python train.py --n_layer=13 --d_model=384 --n_head=6 --n_kv_head=6 --head_dim=64 --d_mlp=1152 --vocab_size=4096 --activation="squared_relu" --norm="layernorm" --norm_place="pre" --norm_eps=1e-05 --positions="rope" --rope_base=10000.0 --rope_fraction=0.75 --qk_norm=false --attn_scale=0.125 --bias="none" --tie_embeddings=true --parallel_block=false --init="normal" --init_std_qkv=0.0237 --init_std_o=0.0237 --init_std_up=0.0237 --init_std_down=0.0 --optimizer="adamw" --lr=0.000977 --beta1=0.9 --beta2=0.99 --weight_decay=0.21 --lr_head=0.00476 --grad_clip=1.0 --warmup_steps=499 --schedule="wsd" --decay_fraction=1.0 --decay_shape="linear" --final_lr_fraction=0.0 --batch_tokens=65536 --seq_len=1024 --doc_mask=false --train_tokens=626300000 --steps=9557 --dataset="wikipedia_en"
Each number is 128 + 32 x the weight over its row's rms, rounded and kept within 0 to 255. Layers, rows and columns count from 0. Numbers have three digits each. The size before them is the row's rms in percent of the matrix's.

# q: layer 10 attention query, 384x384, rms 0.0384, rows 202-254, columns 256-383
# k: layer 10 attention key, 384x384, rms 0.0381, rows 202-253, columns 256-383
q202 077:099113137139105105177147088164180023135223141122104143141166098157126089199104142159101133110169098100123100112188116154093104145098101157147111156116066128092091131131107150151149177090113177107097142086113155136135143118138163187157104173111166131174139129142165136107086057141127114131183158106145129126116149109101085075102131097145135145155119116167141109126112086140091043132121
k202 068:112142132159129177045141145153158124153175168114139075116129121162159243181119113111155103149144115082120158119161101134180125127141150177080178147139101146166170152155189131048089118125091157125079148122111103123148134146129120113098154098135191066159203109106138149155133151105074093076137114161078146119156206172121128124153123194082139120205141198173203105114139135146086101094155
q203 071:135106161155147165163098123171129177184126179078111163143131193117124125088140114152117111061094122117142176165143102158170120143175091148122165108134155140118112127077132073104163095180146146072193126160182168136136097144128069199160175138153076139131111116122144067096144122134100134082139084168130143149114144152158179114083102139048172116177192170097068169114106124154157121097064
k203 068:173155139148124066134137090078120144130101101175118170117115196182126172091137149122109149092112141163126107141078140138144101186121137110153084134059091088134125162117171163089119119122153134120107174137149121131081173120175146124134115125097083106214092136118071142091153162121197155131152169087163167128128102042116095107135152091166141150099088130106104115079194120147119134127144
q204 069:157164170099128106105151161116147199130068113137122074104076139132117190117076173117171147117153162140113097085051148107142148075179168112107139147189121159222184132105087136130123135172099102183114096097100057166100140139087181053056152110121123152123113104096131186148140131085128142162055144134149144110105139082156100149167167149141090144118094168115131092140131118105127123192135
k204 072:152124093089118156139102135106084119108111093120182120129064083083112045157135110161141147137153145105094141126092138086109142068113157163140153103099129145060137079079071143174158104107144128130119115153113121151128126138111141148151139126140157126058107131157134049160073097185096134128135116079111090134106105176146095143135150157125120138150177084120065181174126120094115158167161
q205 088:038119047164121112141118068123132046167205146100114157152138152162096124170089158135099169111136112119145120103244085122100136083114103123137164147162121137060106081177133130104099175073072157149117137096118112137152128140136138148149101150104122091206167092201116128138075135154078149146147160124135100119086127129144091091139147125184119115156076110146150101103118097126107066154131
k205 067:150086123135122151100127140180108084126121167108178085087116096094091165145090104110137128171110130100161140142096118117141160049132095115134117136107126126163160093141151147083106131162151090144072153127156064137117139135056128095080165113145128108106173092127193182135162121123125126127175130131126171130211189173075142163125117148107110171180209140128181101155130130122054131130155
q206 076:150129118129148094117110177119154217045018079156098127089071134082137141120103137113187121119156133175157129120073206117157124142163110109141116103121111064160148177094096135125155124186189117095132108142102084124112073165125100090110104113136119138072074144104082130132128171084113134088074124112137164105104145096100139169148102139151122125131159167082111120194181132151127136165138
k206 069:130113165114161099137124211120120109080084167170150154166099069119163091136126129187125123146157165153078161135086121126126162098099127086143151131164164150077141126081136148125168114153138155133125108120144178119101109118158141166124104122164187095082117172145166100164096125193079116110112116054088129093111082099178059156079107148137106125132130043093101168119114158090166121140106
q207 076:059082100134149081107133083092097089205127094119143119143127137169071127160161152082087172133176122147116092127133174084109164103122172132122142156124097147152130083109103147135152135079087111175096148101093117088153131125043145096164139139112104163117150130110128148125139162139184178200156121115139081136111091107135132099128148136201122100124082129091176122120086133142098074143154
k207 077:128141079157131169119104110162144131124156183138178094054068135089186183189045121089155101156149139095142138143160113111161114105149079161190148122155125172094129125152117171107103168159089077095149155182153108126133081108105140082107213122152168071079182093108182141126105107094064121111148118170135139184151203204124116135098088156044101140149143165128158104160142080113059138127138
q208 080:059157059181112084101122169117142062197213123099095137138152124130108155199092154116107154159174124143142119143162142120113175063128155107142150113171086138088121084203096176123137170161105125124079139078135164131140117131095177125127100107082156100178157118155122169166142099085118143189117177116136107127116132115108106102151127141181112142133080116122202115130122096123084075161158
k208 071:121114063103134085121121068118107123101109160130172108163134146146049153148093125105117109143098091148182143118150117158124083126125114175033130116158141109191135159082209099074145091055071135153106153084143061161171132162103092106121096121145138114111203098117085138121111170116069095032162102180125161140161127143140111121175142175099092150184157189099122096147075106091112118142054
q209 069:111075121138143138150089128179132117111115216086137178154146138098047158137124117136082130104134100139139167215143094144114113165089082170153138154152126156088096140124099167164085118153142179073131174166127136142103127112139120218111088117133130150100141068121156030155121083186094163123176134123140114135148133121109180086099122138109143098112148023199074124100106104143121136072129
k209 077:115188143079048134176172144119138169167069125151069073148128139153188126104142153114144085123117179162158122131083070067159130177173113118171100104138140086104077191136136092146136131086195150110159175158146186131130058129154124146154147097133078166150079159104136161118184107132135150110099135113092161148158099072069220055161136093094133124069090121103150129107126117147147113033105
q210 082:137130120126178159112190091105133191093127185166150155154167119171136152098154115182106115161061167110063149115123100090113084170121128155143124117111170139163105063119150122175153154157128136115147115127172124097081134170168070191137130148136137144151170139104043136091121122182119098085144153057123187141123087079092108133113137121123108128115117123158093092069146171069187144105116
k210 084:143109160144053134089136178134077084105129112138095108113151123138220097085152156170105153181166112142143146114136173083077163097121127114171078049100152144093128196139151146110145079140144151162181109171141173089125132080098127132131133178084108111101090134141136056101119119149128142124085087130055111105121140168161118173166150110127079092138173030125153148114137157130140130154189
q211 080:118128084085129152127125150180125130124079132049145163160172132084137097114139119077156100161098114150142192139126191156133099181149174079064092130147108154122172225185119090112124220126171155101153120124133136100124110171190109121119190085161109162109087130156081054105145194156126129154119127124102128099096144113157177124181132141145125140121135122204066108119171123102119156154167
k211 081:161145151157148145160150145125176180093173107125120176133082132147103186097142117190118116074113107128112132148157102100094141130144113126120131147101095140127113035113109112091130108191130196125141078098110168090135156128146111187161136181130155070125151126139068097111133111157113135155170198094123111092100109112100093099139136118183144095115165130123149117124140099094165127104120
q212 073:131142191082133120193161141097102148154085073225082062109128082119146145090111137126206121059155143114140142071077118073141096154164141098150095128088114062140149130074159098083136158159111097149115101112158094115117149122133132125130133171132135142119085160124105193140195148090134146114077160103116150133103159092131140146163124132140117116128076163178124159158150112116094152120121
k212 075:105100144156126132147071154139072105076139155129153111110099058090101130127164148157112113140119087138160087125100124160112132100094140181107151129126116138132108131089132067108110147109118129179124177136111058190112095139086146128061090112102226093072171111154108142141127119148166096143169113129069147113160135169123068138111157131183138172159206101165076114154139093086104099211146
q213 089:058141061148092115083141138117127076187124105096126137165216142133098180214126155092126166110186106163132169154146170138126152105129131126133114139171072158137158143175105187093150147179114171141037153070104148080144108139045169093101095107104144134153118109137185139201119165110140145169129143133170071122086127127119125103134168158174071113153070113114174168153158131129045063173189
k213 076:141122048140114112144146124124182090093156134169147109122095080157132195102056135105146108093139189111147103086171094170087126147117155163100136124121156139146131128079184110070132113056087099109159123123138101151132149149092130158101174122137093150144159114121133221083143120049070071156132177190144170152178112125075130098191120159099158172133104186077203137139090146100117111140089
q214 096:115146064151186097095167121137136063156190140095142116147170112138165118110138120083118135175130102132056128113175110120119127117082164127080088191128135194133101121165163133117096163062055133164062125104134131121131132148155135107120106139142126127178156114153123177157132123073107118157143101121136080153099105111166144136131125119132134124104109137130182115117112095097144127210125
k214 091:083111136121193142154096140137130102112126148109087154126144111150061211106091132134073120168082105095164104153209099115109129130126126142045106114167128102179147087119144152079168055123113115097095110078111150108136183130122075136126104151137129096098142113100117090124078175178093076121111097136188129126104138109122083151125138183114140137191169128098121106148102093134147058126107
q215 080:107095043127036187145173123131135131128155180133108149068095166132084131125033146123132098158142179060194111134135116142139067127122145127140168161108145131068141135174133143112112125112129127089198091126183075156165144151141109123188149113113171135133129159149051122092143121212148210153124171130079185162123181148138107108173103124138181151112167150163112112166084170093146138057110
k215 082:081102126089127106095134125107116101100086147145132116106124202125154148139100164116083134146129117120126089111090151065182127132141114069109128134117139139120115182109139094166126145183091173163163141194146179115156093159201170143109105135123128105207115113165147121138175114156161130076159067071077158117113121102149146122098090118147128103078114140109126108105153099166206152122092
q216 094:081100067178123108097161094144126076163142057129134085130160124141118130163110167078149176097154132122119095093164145095119166065148159144130101139155054088154118100135095152118106121148081132147083156100138099134123109156057124098105157138105153142186133127140158197150158136059125154186129172147157078120072152117113151116164135115190090112153113155141178130162180142137070121198139
k216 071:173105085151142148141134146109132163135120148142157098143127105184073188127108120123145083120069134169142178125130145168119123120141125174058167061168142095127129166088176130106125103130091094114084151106156074181151186104086044109062116129132140123091187099114135190085144179139069142144096098127093137117113079109125092170131120146110127221146117184080114078153089132167077106177163
q217 069:054131114139114136125105131080118149111163188067151129086146122184094122141068154094107153135166126182161098148118124117108163076115098176165180137131150179091161096141087149110114056189143149102127119133103074164140105093137144152139103054133135072171161107080118127173100090142159124101115160143161093133163198183085087104124153129180160122103140074083164163141124098137180111097085
k217 087:152122192102149099158168126127142161205127140186081117134217131174206134160129098158107166114148225108149144108085132121158169116142156068207114143140116118119058155141077128125124064137151120128228163152115130139123095147157137122182170124125102114150069157108143189176130074109133165167069153078131124131143161120109205083162081082073132111088085118143161136094084131124120179104124
q218 097:148144133174150129124133129076130096127112095083102131140041096097079121125151135143124113038140085140124156204133138159116157150150133111115118146129106127091161150095184092119118091143102167116166091134108074164137142105111117185151193123114118072077101132076143111166127106131087126157191192119104069174109112110086109112089113143108119139106121095168145136181147137161121143118147
k218 096:084089096145197187131094198138125105100171216147121103122179123106195086171150121094155179150137126147147105093093199131106187123098122110167134152121127194170123156125137171157099157181120054142119135145144179115118142146098181138068089134121101148099148102118109148151078169115196113124052112122150176152143205161104157089115145103124108165124132126130146106110098151167120165136112
q219 102:181164181082184115093198106124129153186127139118093069077171082129137220128079154164154096086180142094113147087173122082145123107153114087177156125118080092100130061111061123124152110126136127102130114122125092142143131104136131089201148163124137076160123096072132160134141103105106130133185141097128076107079131097183125126100114106119114129109087114141184134123161092099106142140110
k219 100:119113187133109116135177116096124055141098100103120088134132117110102110170103165111135131116090119149137185111074159167107161096129111085142137089083122146055133135098115132056125100118161150137121153147094125154114122069095127145147139121124133132096117132130156155165139102128106131157169168136073135150136153128131156133152146134158105194153118063191128160134065194086084164140179
q220 107:138119159078116183121065131120159141062151177100110208101132137137120143095148102170106123173098118166191107152116149131108084148070123078152130128102189173120138148130125099158119117131220123143203118176097148144097131121143160154162119102166111104097102120125136076147127108159160131158112130177118119169216093136183119113106118141075163094094133098113104133118095145148146119099108
k220 097:149191191089187131151167179141157115166118171099081064101155193110194129171141113179082145090170141178138125136132150096178094133089114059179066159102118151101099125154054145178108202159154139095135143218080177102135092102163144119136136110154129085148077176119175083168109099156162146130104132132148092107116132118165152065135145126156124000068142082171168102096115131135169126090072
q221 094:184044145109155082111130104141134116047084069179105177133148123151127112081171150125113090123050098140126173172134152122105133131153201149105130100118088135086126118090179106091096125119153116144168128162152165144104124129106177130136134149135095114121053100108163120102172159088115137113224164118136208136121113064126133129122133112073126139125153141156075164109146146097114163115163
k221 099:112180067093120153134119113167069072053120105117203115123145085118114197139111131143112152163107104140159143123188179114083161107128117142094128086142117156163128050105107077124143122112093163129113088083108118163115181116135095084115132159125152160096131091119174221137138156102112096124154140190141106111172143161142136150082106159114131147129113150118184142122103100068134087183165
q222 120:127109132140118165156118162134155127178087064163074084099155108134154148121153117094104130107174094121164089159102177133154112121146116092175144116115060154086151132132116095133154168088122121143080153139114102109152146113123098095148170092124093135123119114087126190150109135047150138165185137130170095167087138189119137123161114129139101101161048105106121113154202119160100078097150
k222 099:202106133128180146153181146080140122152117128092125137117094158166128109146146120124117172160167132115132113096121146175144114169144116161099122146069131142150136136165098044109112116163143154160145151194103117164151179113124207147130155057081104122140116126112093140146055118066131140120073125188105152176110083167156097106144087139113111144137047129095149154161152103147087118147110
q223 104:106109148169150093094088086080089185078135135188180160140178111140131084103167128158089150136125152146112111159149082149118167157135134164117122085163162148101113120136156172114202127114093146134134149163082160091113173143077152122102056154152090117155095131109109113101114123139126104134153118143111137101095149181052128148095149135020139120151176077084081132103054083095181157121209
k223 115:140147146152113105191105088129107130178114098069128169061147180115134103104125074102121148096184123127153107160172174188137095101141114131198131159136101097111185127177083110143176143153150109123083094119131127128131141129114097131159173111105091103156099168096147106106053117130147136161067171101163089139131144135134119103162100126111087038180129112134101188134143091136117188068132
q224 123:111108121123120107103188114176141084082138144128165177071173107126157124092167126117136149076144152100113119107131158118096129093083137126134137107095126163099111071125152122152123134154189094099135154134119127152125159130131141133111159156137098065122100115112113116127126119162120132119132159104122110132077185126150109092172103084125150107133126096106117133116122109093140203135163
k224 117:113167142177056133118114066122146127167148123127117081142146111126086107168146141200124109089125124126125118095075146183143188103158158097157207114080148137130085089048166151090165160131149135152133156147103186142121143140132066091178146165096142142140097109144122117101143147126124130089184121082100162152103153115057151123134097132190126147139157180181093111173102082098139255132106
q225 123:142131176116108081120122161092120114071153132141170150072185165136145122126168187109095117120145104142178125090104154104131119107091144136139127133123150120144146162131110125159075124117099096144120162153149110168215100077136162133092116081087128097178115121133125150139142079126182130108112154158096084120122134184180106161145119072164147144116098150093179165090097109086163108109098
k225 121:102115122115096144089153126191165116151140151104159137106118205128118107114081112117110118131154097113162125104166151123138131083108099122100128151196141162145180096176085049165121095106147092091148132174121144085152121113137172141068170134169132064135128128113134180181117130121164106121168181130162131135132107163120131071205098159119141069123069134096162143149121092138088144084089
q226 123:098151126106122153151103103168097158101136171128114110128125152163147073121105176141161111118122143130159160086090141140142171137151078119090160128162128161070182183132177152131149108107113125209105141104138125131082152141142131103118119100072129120111142118131168125076134184090150112100125146144115123108072074097095091135141119071156104124070125090183128146093099131168084066164152
k226 127:095164097125098088112206107134148141092160105105187117098065063094090111079112157128153143183191100095164181177132119150106115130113099135067097075139120189142178161126109068091089208101118122173111127112124151156108138116137083105105142127138100145116201184126080116100138094149118094126107173165124145102108110157123096149127113155189133145101185078177149160131087162153116089138155
q227 127:120160147196130109140062082063161065161138142138146103127113103152163097128165037152117145079069135140073063079181143114146095071130095162125073161125179130133111186208123153148123174148155156080102086105182113046124182127169163141126127122078158166096147058135103134126157148086169137136118168089130118141088106127115182093131152122150118172151134187114106157175110115078086146158114
k227 121:101093114139089150123046129075170110158148124159129197151113147102198136060176120123116157087141116141126074119132177138144127149142110144108076169120086112095091133136106156128087160149134232130143092106074173099134118076179158085115075117135115130082128082176067025155107086099112182151167166166111109149106110139115191109123189169145123176144163108106123178066140096144107051142166
q228 132:075159092182115079065113121171086207144082138181164161112166187085136133104142100113149113130107073146165172092137110155145144103204151124053087131171174137099141105083067120083199125181069153159129101137125076114147173147118137155103122150158155174142143157172100106202128116113185175089060124142134149116088120179102135078142141091133091132119116093104100087171159128116155155087191
k228 124:100165081092226124087136131156148137160099109126135096122142120129144125203120086104150126148095108205145113146094133090106111104177127166151108116210140105099145130103117183115135134082090113085094165128173054139156158139165080129185168123147116157126087072091149197197118098162112150116118061129098075153145136139111171184106137077096133132146066126152144126145152100139131101092130
q229 134:141066130126128126128091101114105133119097111159145125126088165054118109097143123105064174160130138076061152115096123101121169127115103135154140170154162150168083093150175107129089089181111095165124137138151128057169129143088182165138083176134153126125142129148155111104177052090049118133172124131061147109146060127094102165148119160117155122140133116141139092044176147143119113119168
k229 132:132054156165147165115111107150090112121100120130107130121135125144131161099167093163129109116150051104118157099132132092090154090146116090119159142167176102123170090139145191163158127132184106147133106083123076087083145158150118136127119148157139116081129161082180127140079096125154164132126097129154094121160124130137111101124119196188142000116173072126072181102161092196163167103139
q230 140:155147150100126098120180132077121133156138189111125114161122150121161123138180131157121192088129138144168116077104181098127175138093158062115147167135106117122111123190102095151161139150128138128175124142080105172091084138170189119158158142119147110125139156080162087150068132115168132133127157109129108134133122108138124100101093121121112109162116079148069171137127193131118163111117
k230 122:167127177083053059096111115094134184179136144134129104121165119127167135140167168093087124116106139161172121109087143142138119112126115035108131101160099099105102176110145078080126138103114094130175147178137120154185131122129110098110175134067180096124149149077123138147189126081105124121155151138155143140107127160123133109059126142137111156179143156205113095103142159106110154139155
q231 128:077106162177175130127191058075116092075155101147116088094118166119180084110159109142156098112119109119075090093195106089155091089143173128126108099078143143113093109133128169154109142114091198140115165122099200064164157128057163118159122157132147197156095101146147136136161121125092137148193079101108127082115124080146156143098073051119149095163158112091157117131063093131176153187069
k231 125:110166118145104108096164113149043094118106096135143090160162118122127149115108120153068069133122100084159046100231187100098145057128170113148119100093135129122097119096102109129149091140120129125108095115086152096137157110146103101096106131098183133147138150166135233115143114094088143177138164139110106088136158144124116127142183123120147180146191157092137122132064139077158137178144
q232 130:177121145080125131157146101159121147124095073202127143123145123164096171139063096147082012120102138086141131159150083123116085073140138148127162145140175135152146094123131121106109098176192144125111102146076125113154138138134157134147091075146056128150175152137093085062143158122179054078124128138187187154150100102078154068170099100133199122090075135126088084117179108131119076123069
k232 133:142172052118076045078132141133098139099056104173129177090140093101098223115113110132092111122198151093119142166121105112068142131129111141101110116132140104123193039113127137069130176129148155189196137161092135151150142125124134115049136102142069145170116143116134114104118103145148059104052147097141137166137115114183123068130073077123137048105062088164115122134143112127194130159112
q233 133:125119111151138098080152169142138157119138154094091098119146055123136133083112131090116150143138080141128177078120115122090205154128144144145119106106138093131123144087151099133087166093102123104147076155159105071190101142075169123103136140154112108116126125096157170135122081134061107085118067132151121134131138163112216120136145093100126137166172191124103107183059124130083157135110
k233 120:066117120122089113138132123169097149095109072159125085079140167127145123075146089100118143173081149120114100048137109139207146159123117156166146129123136173070132111144093141158102103106151106146125100142133108066139142145102113136096079082167206125092103112121124074125113188123155046125129080168197099099097148118090203118116210105187091191155193161121170120167110106094102197116131
q234 123:130127118102122087181125102145092179139121119134093125180119172144157120195112133043169122148143186142147139144094086121171114090196109120130134144170099115128091139136121199172118147152138121106119147122109132111165107141141109055141086168102140093091079114138175114122100082084095136097154176134144105146112184093076142068119141074144104115116124141111130120080109059113123138116082
k234 124:048122044129076078146114138149101160098067125168142128170090113108144172162117152098167100128112159111140154141100096099087143072118125091131148155132116084143102126133088099130110100123128117110095127153088149161120162155126072092081113174090193154128150121129143129121079113093144110152156142118096162163144100132072100091164159159155143130129150106094167137104117110102115126094095
q235 135:092147119111131152050100144183148175153100072090090089120163148161105084101158134102136171139143156153143159172135124126147160123125164066136110063149141132091116155112161114128165081105079134113113098135091144085119111114090121100150125105137134148086160144104183136151055127098183184075153134110150062141041158224137120114157149118152172110116185034145114124191191107126108129139130
k235 127:123147090133113109078115151161222155163085077121084123159163055150081164144110148144089149146172163147140161162184185164133167124084150133111131109159136134097101104155090091137097146101124085101116063162111204087119040105155142137127149103127123102121118142098158179143106130126123133072191100123176064119076126138137075040132139103055132111115160124120168137142144108108086172125107
q236 133:085166100059099152147126143191158120165151160114110178151222158128097149099175148158145123149124096108118146102208180158091130133167140078125066152149065139159122133087104123150093135176104105155192109101084131105187196087119140158115056074131098139132081141109110129101168062155142117125129158194117152188142177107096097074150141101137131117116193116122117137117176176193133078137128
k236 129:108158085106013109180117131148077126209164135135164112145130179094101139171128127168140107123103143099162140131160149150084155127173126113151127131191128124132159113098139149129105207110132045133161111147113227118129206095132122126096088082148112084057029152084135161088148101129125104179153170138153112156105202123102109130157105084165121103104155148079134128164099186173137138131096
q237 136:178055109125098141087122096109130143124154111145160130118124191089134127154106175103146114112142152120075109102172115090112085134107108086145106111102137192133170150157196129165117129213150058146122114118131124096145121127115153107096127165093100104139113178160127115096123095110140135121149134119102172113135141150136130159114189127044111143156093097172169131183171135130123166135069
k237 135:122164065088110162111141136189157178128176119157067132155161209122171139125120157076101130165117113091109165124140114147114123159122119074124075171099144140084156120113091210136100113092159120135155125116106148121086117158125143050125131083142143129085073166185096180178153130081138156184187085163179122116146156094189140143166169135103101102102162124148174082129103111138151165105150
q238 138:133128174140156151167182154129116112154156147051111108104114165101116109156093099157146141108152131127100175127110174114115084093175140161119135161149115133095200126113132100128103132140140138140116083154098144103138088088138111104146167107105088138131131135121107121135119128110179090120155158110119172114116137095123088090168153153094131108123111093160138149121121104126147138077135
k238 123:119173139146169140108166129171153157120140144112127086117107161179121108142073138112113123122164066122124128130102125138083148114138155121066133151125146124103146105123188111096146108072125130128144136115133089151170168106106061144147164097134116129083171099129216146134138135061134122117110131169146129118165170136086147165190109151096120124139168122158222078133112086105132131125134
q239 134:132107112135160096091118132086128052133115103141170125098116112082091116146129115101112083030159143106167101170136061125120139055093134144158089115163087153141122181088132107117101105122122170150134115126141138127184137082151134177173107124141109147115112144135120097117037135126098175084139118087136119124156099103135050096173153157119141177179066153152139154147133126137149151183150
k239 127:103115089143070125135123121109171029166143140104129174113116165135090125131101105120062090095103115125116167164164151147140132123102131110132169150125163133089110092112124105088139134104138156146111170090097101098157159114100109122102132090163098113101187114157098066121103131141127164091183099115153129149135149078153086072123145215087105199113099153106067121161161107141135166194134
q240 131:174185138132121166097179103149113160147101123108177121096135114089165129121156179144056150123149132114125096069115131085097151079072102138150131106170156124122144167130148100105136130151126161106138055147108127104161096119138127137160070088110072116164125139104125164122111145149005169164141117100175164126104104085146123091122114117168087132130149081174102110139127181112160136160151
k240 133:097132172115023118100132110145112128129186147111163146133132073125129173138161134121097136197055169068138116072103146108125044118159099091116108132149172145111146158134174143131096179116174134099115098179144142152094141099113129099129158136144053085115125116109122151128080112158086179116095162099164133078067130085123158067119140123139105198122123170090091126128073070057091187133163
q241 128:166079130168096077126119106053144073106171168145113167149157119091111121175081081166119153150103142110141118098121124156117172126106096124144106134127160101086134135134138130137148171141144122126148118110027128136141132035090138211107055100166145128083153126196159121155126184168094111144103100137092135098113135109144063110131154128157135092107132006133136105083146091115145162154184
k241 118:106161125095106073097073164184126163167199202129092145192091128162142198137122153090150147170145097179207118116087183121101175133163096082119137135146157115071144130100152155121147180123147130084098113089141136177132095068110111117051134096141167108104161130136186218169119167146148153160072085092173117119086172146158115149114124152155101061105160143139082112115108136096118133197120
q242 130:190107186113133129169142152097140125155149123126148147152173157106128111134165124063075069125078133100139145100100175087221123211102141121130138135137112083050117148095154152124140136080169115163089126135097136120095092148130119131183109130144131155153162112150130111115140172151116082131156102151148145099140111090132124094078187101143102143191138110119115099127145108163115226119142
k242 130:143069127173089122095151158109141154167119098112145162136181102058124179149141145059115109116132105107144138122129145181154184194129097175118139117192109130102083103151151118067127152148140137167107100174075146108107113091142113071100080097147182167136156116135148163156156088165141106141118095120091124106092151100112099105106231127151123216109108073152185132167160112131129126132180
q243 129:125082107142140125071128114130138103095189121126132147102089141197153152125092164110146104148129063136070132034096149128099137174128140100090098109085184116154091109113137109083130148139146190139121143160081034100173098168121153148128110063162139120097191170104087129185105123147095140102091146135180099112215146137144152155140180181131112141073117111092165091081162119075128138171113
k243 127:070155085109160093123101126094062088024157150133166138153144109133165157168127136107105114168158110169134124098064147130084144171113127111150144203081115125104128105124067103073134201175107136154168126174088067164120143178173180153080134111130169057116136165092112191176125118123061123105077086067151081202144146150150107118153162133121091074144121144131139136132163148121111132165180
q244 138:087089138154105164136122158071080074147067096092161141188157111170101134156130153094172135146094116149143132131105168136119134155195105176100173085173191062159151132101151179133122125152175083114181167135162162091137120122106113106160153086121129132122098119132113119135142154135107157087104089171073117115119104158136067170129145088121088149129112152141126184126109156105168121132139
k244 126:190095144149164117129172182113168086125137114166126147206106081168118072135133154094163137185111113179127166124095176156133179169116128230098086191181098094135102149132140142200095093153121153134133105140183154106079177132094172124173122119171152105102101140117101130150145126123101125151117124124176161142123156137082125193152060127073132203123115199105124126122116117121150126170119
q245 135:153167100140107140106172154096144148125130167156133087113139111138134122156156094082136101165151158159137119139074125073134100080116150144141115114147101121147059128139150134096146145143142133162142128154087096209122181104110115129090185047168121107042201112112190128142136104103120125127120143088148146123104100190086153122153111061046137098123176123177094071096149083134094139185122
k245 124:076123075174119146113126134120091153137126051123129091092123184148152154152101148115167167123058156179140115125144100125085083095100152131111176111101150142131107119134145104130105109142189141099049097152153113145173161134108122148123189141090123121114163159147150125198187081056192100119127163102172112120129089159157125126117077071095125103113175116118088098105147179168155173117139
q246 133:099156139088145117141117132175102133116152159105104176162136127124085101079177138088123102168076094146094166089161128123133151157109134121115117093160165116124155099140155120108096093139083158098147138169152111142126146073140104162145133095127126134041133099126164130085140160108117106163147116149143152093101139105123178131197101126102149124102126161122118088160124072171158107124126
k246 128:155144182097202113111120152136103115110101147141153168146093101091116104123096116123105086074129173121121185133180103130113177130116163179108166141131127172119133147132122101158141158089109168108130074170099142145122083073116100170110144126156114080026136116182165101123127109124099055164161174191141090150133119125172165123129115124100161123143129170086138149103157107130171085127133
q247 135:142096145196128122114079139156171078132130114180127164159055139203042128111117106119078085105097120152080164098101111145190089137141154136137131137137161110113110174083146136133095194088103146138123102165131126069120091146131069162229112151131141101107123162187148078074149119099148162155107147175143073124121111195078104143117104172094140094087122103102116110098131154044157144112149
k247 126:100171125139131166100086140147116143113141127117089080149093110170096177130137173076111139160161087188145107079124149175089087130128125076164157122162065128123120102155117108063158148070126091111121159065146144178101125150142059092134152133127123093101098139086166176113107110097088196162093123191134124144103158124085143112130080142087092052113176123196167119095135117116101060124126
q248 127:171103130168169110148132158136132176134123144103146157150135074117118114128161100107133084197091098107120131125184113116148094108200149142113119099139112143081120135198112084133093085124073154086166150148135100110121100124144155120172150131145163179192135127101120142062112069105083084112137130168143207169105099079095088079151091144088186129104145117188101106117134117106182100107126
k248 124:170106124172176090096112131154113142183186162157161158169159105101093154094137072094145092141104146106101095110160115151174082054132143107121096183124140075094097058167129121164090115143064106137132081159115147120049156123153120138126167102176149081164129139134076172073085055139159091171134141120184169164137133112133169095116095156159163114115183157120193072084122125099128146122138
q249 127:143117148110143107116115112172147122110121145131120159114175119105165204150129122154142097141095117129066170113105160134143142082102099128151082136118080132131148163095148066135056131161092113132078167162166094135104155119167132152184133060101130177170143112045127129166094160131127137113140106062153104088164110173154090151087119068121129144147103132130043120150136058128119182068139
k249 129:181122155139146128125099074131178055148128187187151127146108170172131142124099124110121059094101138131090151116038145183182172141132124137116111169121144141132130186134148122148107109126132123120085159183108110117147106128070102114108149099120115147112174143154122078174189154125120179174191093108107108127146090125113069147125111136091064165155131051112119123138140076079136144125128
q250 128:121149099185118185098130082123108143112172146196107110142174112073102118113104126127120066123159097157158161123097133134106105149173154179118156143095112144136078063142121119168149155183104125115140137137129088126099078121109116060103107150147150063116136135153129151127133169131167158125160136126172160121070166112126157151088164163182167148126167110139077163116165161122123146098164
k250 126:054108054157136161131158101096115150153180161101105114130179106102191145137093106167098120101157161160132170154095160137126113055117157106130095104103136134105069088125141120195165161142094109141178128146133056169091073144131137122092186101115105095137130127095208223141029089146084128131188131098128148154133172145146195117090125133110150146161114121128075092068125167175170142055179
q251 130:175160120143089145160159168118161174099114122136119108187109153181130108097118124149095124089122134075141114146180128136153111046044157090133144151134178148105136090086149104138188135160119111241220137140082128080047176173179141119100126120191153110143107119094125139123110103067090126079144136139090169105119120130155129159085165103133126120144173103111114142137168134097113218106108
k251 123:144168150112150114136135140125167148126196145153119141107112076153139149106124139110155156151189122078157143185120146170141137076092144103148091092176133158124156133159140115116147166143114117146161089143102163127070100158141142128114138136152133139097136139142101123187130076106142147096094152101141072128131160156206109164114180084131115034124132102185104193190101133108142210096122
q252 132:114121124132096135107132138186132190108098190127106150159143108052198124154174095156135117105184120172160113081144144146152170171094158113118172138120155141096097131113147108123145142109151123167203141180090104072095131133116143134072123140097182091092130104131154135134159126077216124146133149097119141138134130113142116054065149145153120151134138163139125155104113135086110107129138
k252 128:091149106115051135137148119137095166141117201144134153231138135068118153150167143153160167101162142185129167201046146150191131163143115146103129159111152125144102124169159095153109169138104165093127164108141099092117163170123146119118069184139188136145134087146193082144142117075119122154138148073097048084112132151097145167061128099120130200104123131194065159109088135136140136126118
q253 129:127147083125101120119151137147088122099172132154167198108156108125146125143105148173155106091100142096197174129196164161165154139096145163145131124095134086108125123135073169161130159123102127098142168143146130171138071114104110087070179122124111116087109047110098112146122088103145170115135144171087092140105137105064184126130129069147113110141199126094152132115140103044103197141099
k253 124:118118139109092156145142109152104149160245176159161104111062169071177105162120119058153121113105119126113156145151210144143102190141123107159108103082062120135122128136111158101163128112122131153174179215137106163155118120100126086107185149104120076138134097108080124149155098087181117130146102148080111139122138115113138200133084092145105212103103152146172146150123127124089163103130
q254 134:182066147095111121181152168134175145154157169114078093142125106108118106078105204158173140108114177144111095146140059163136136089150153108151130133140084155191098184131186091137152122140142074097144128135159112140177076105086102183136077136095120142140135173119115160086124144125122136105167167117128094145113170110123143128095142139099136165111151216121167067137157116132181122159110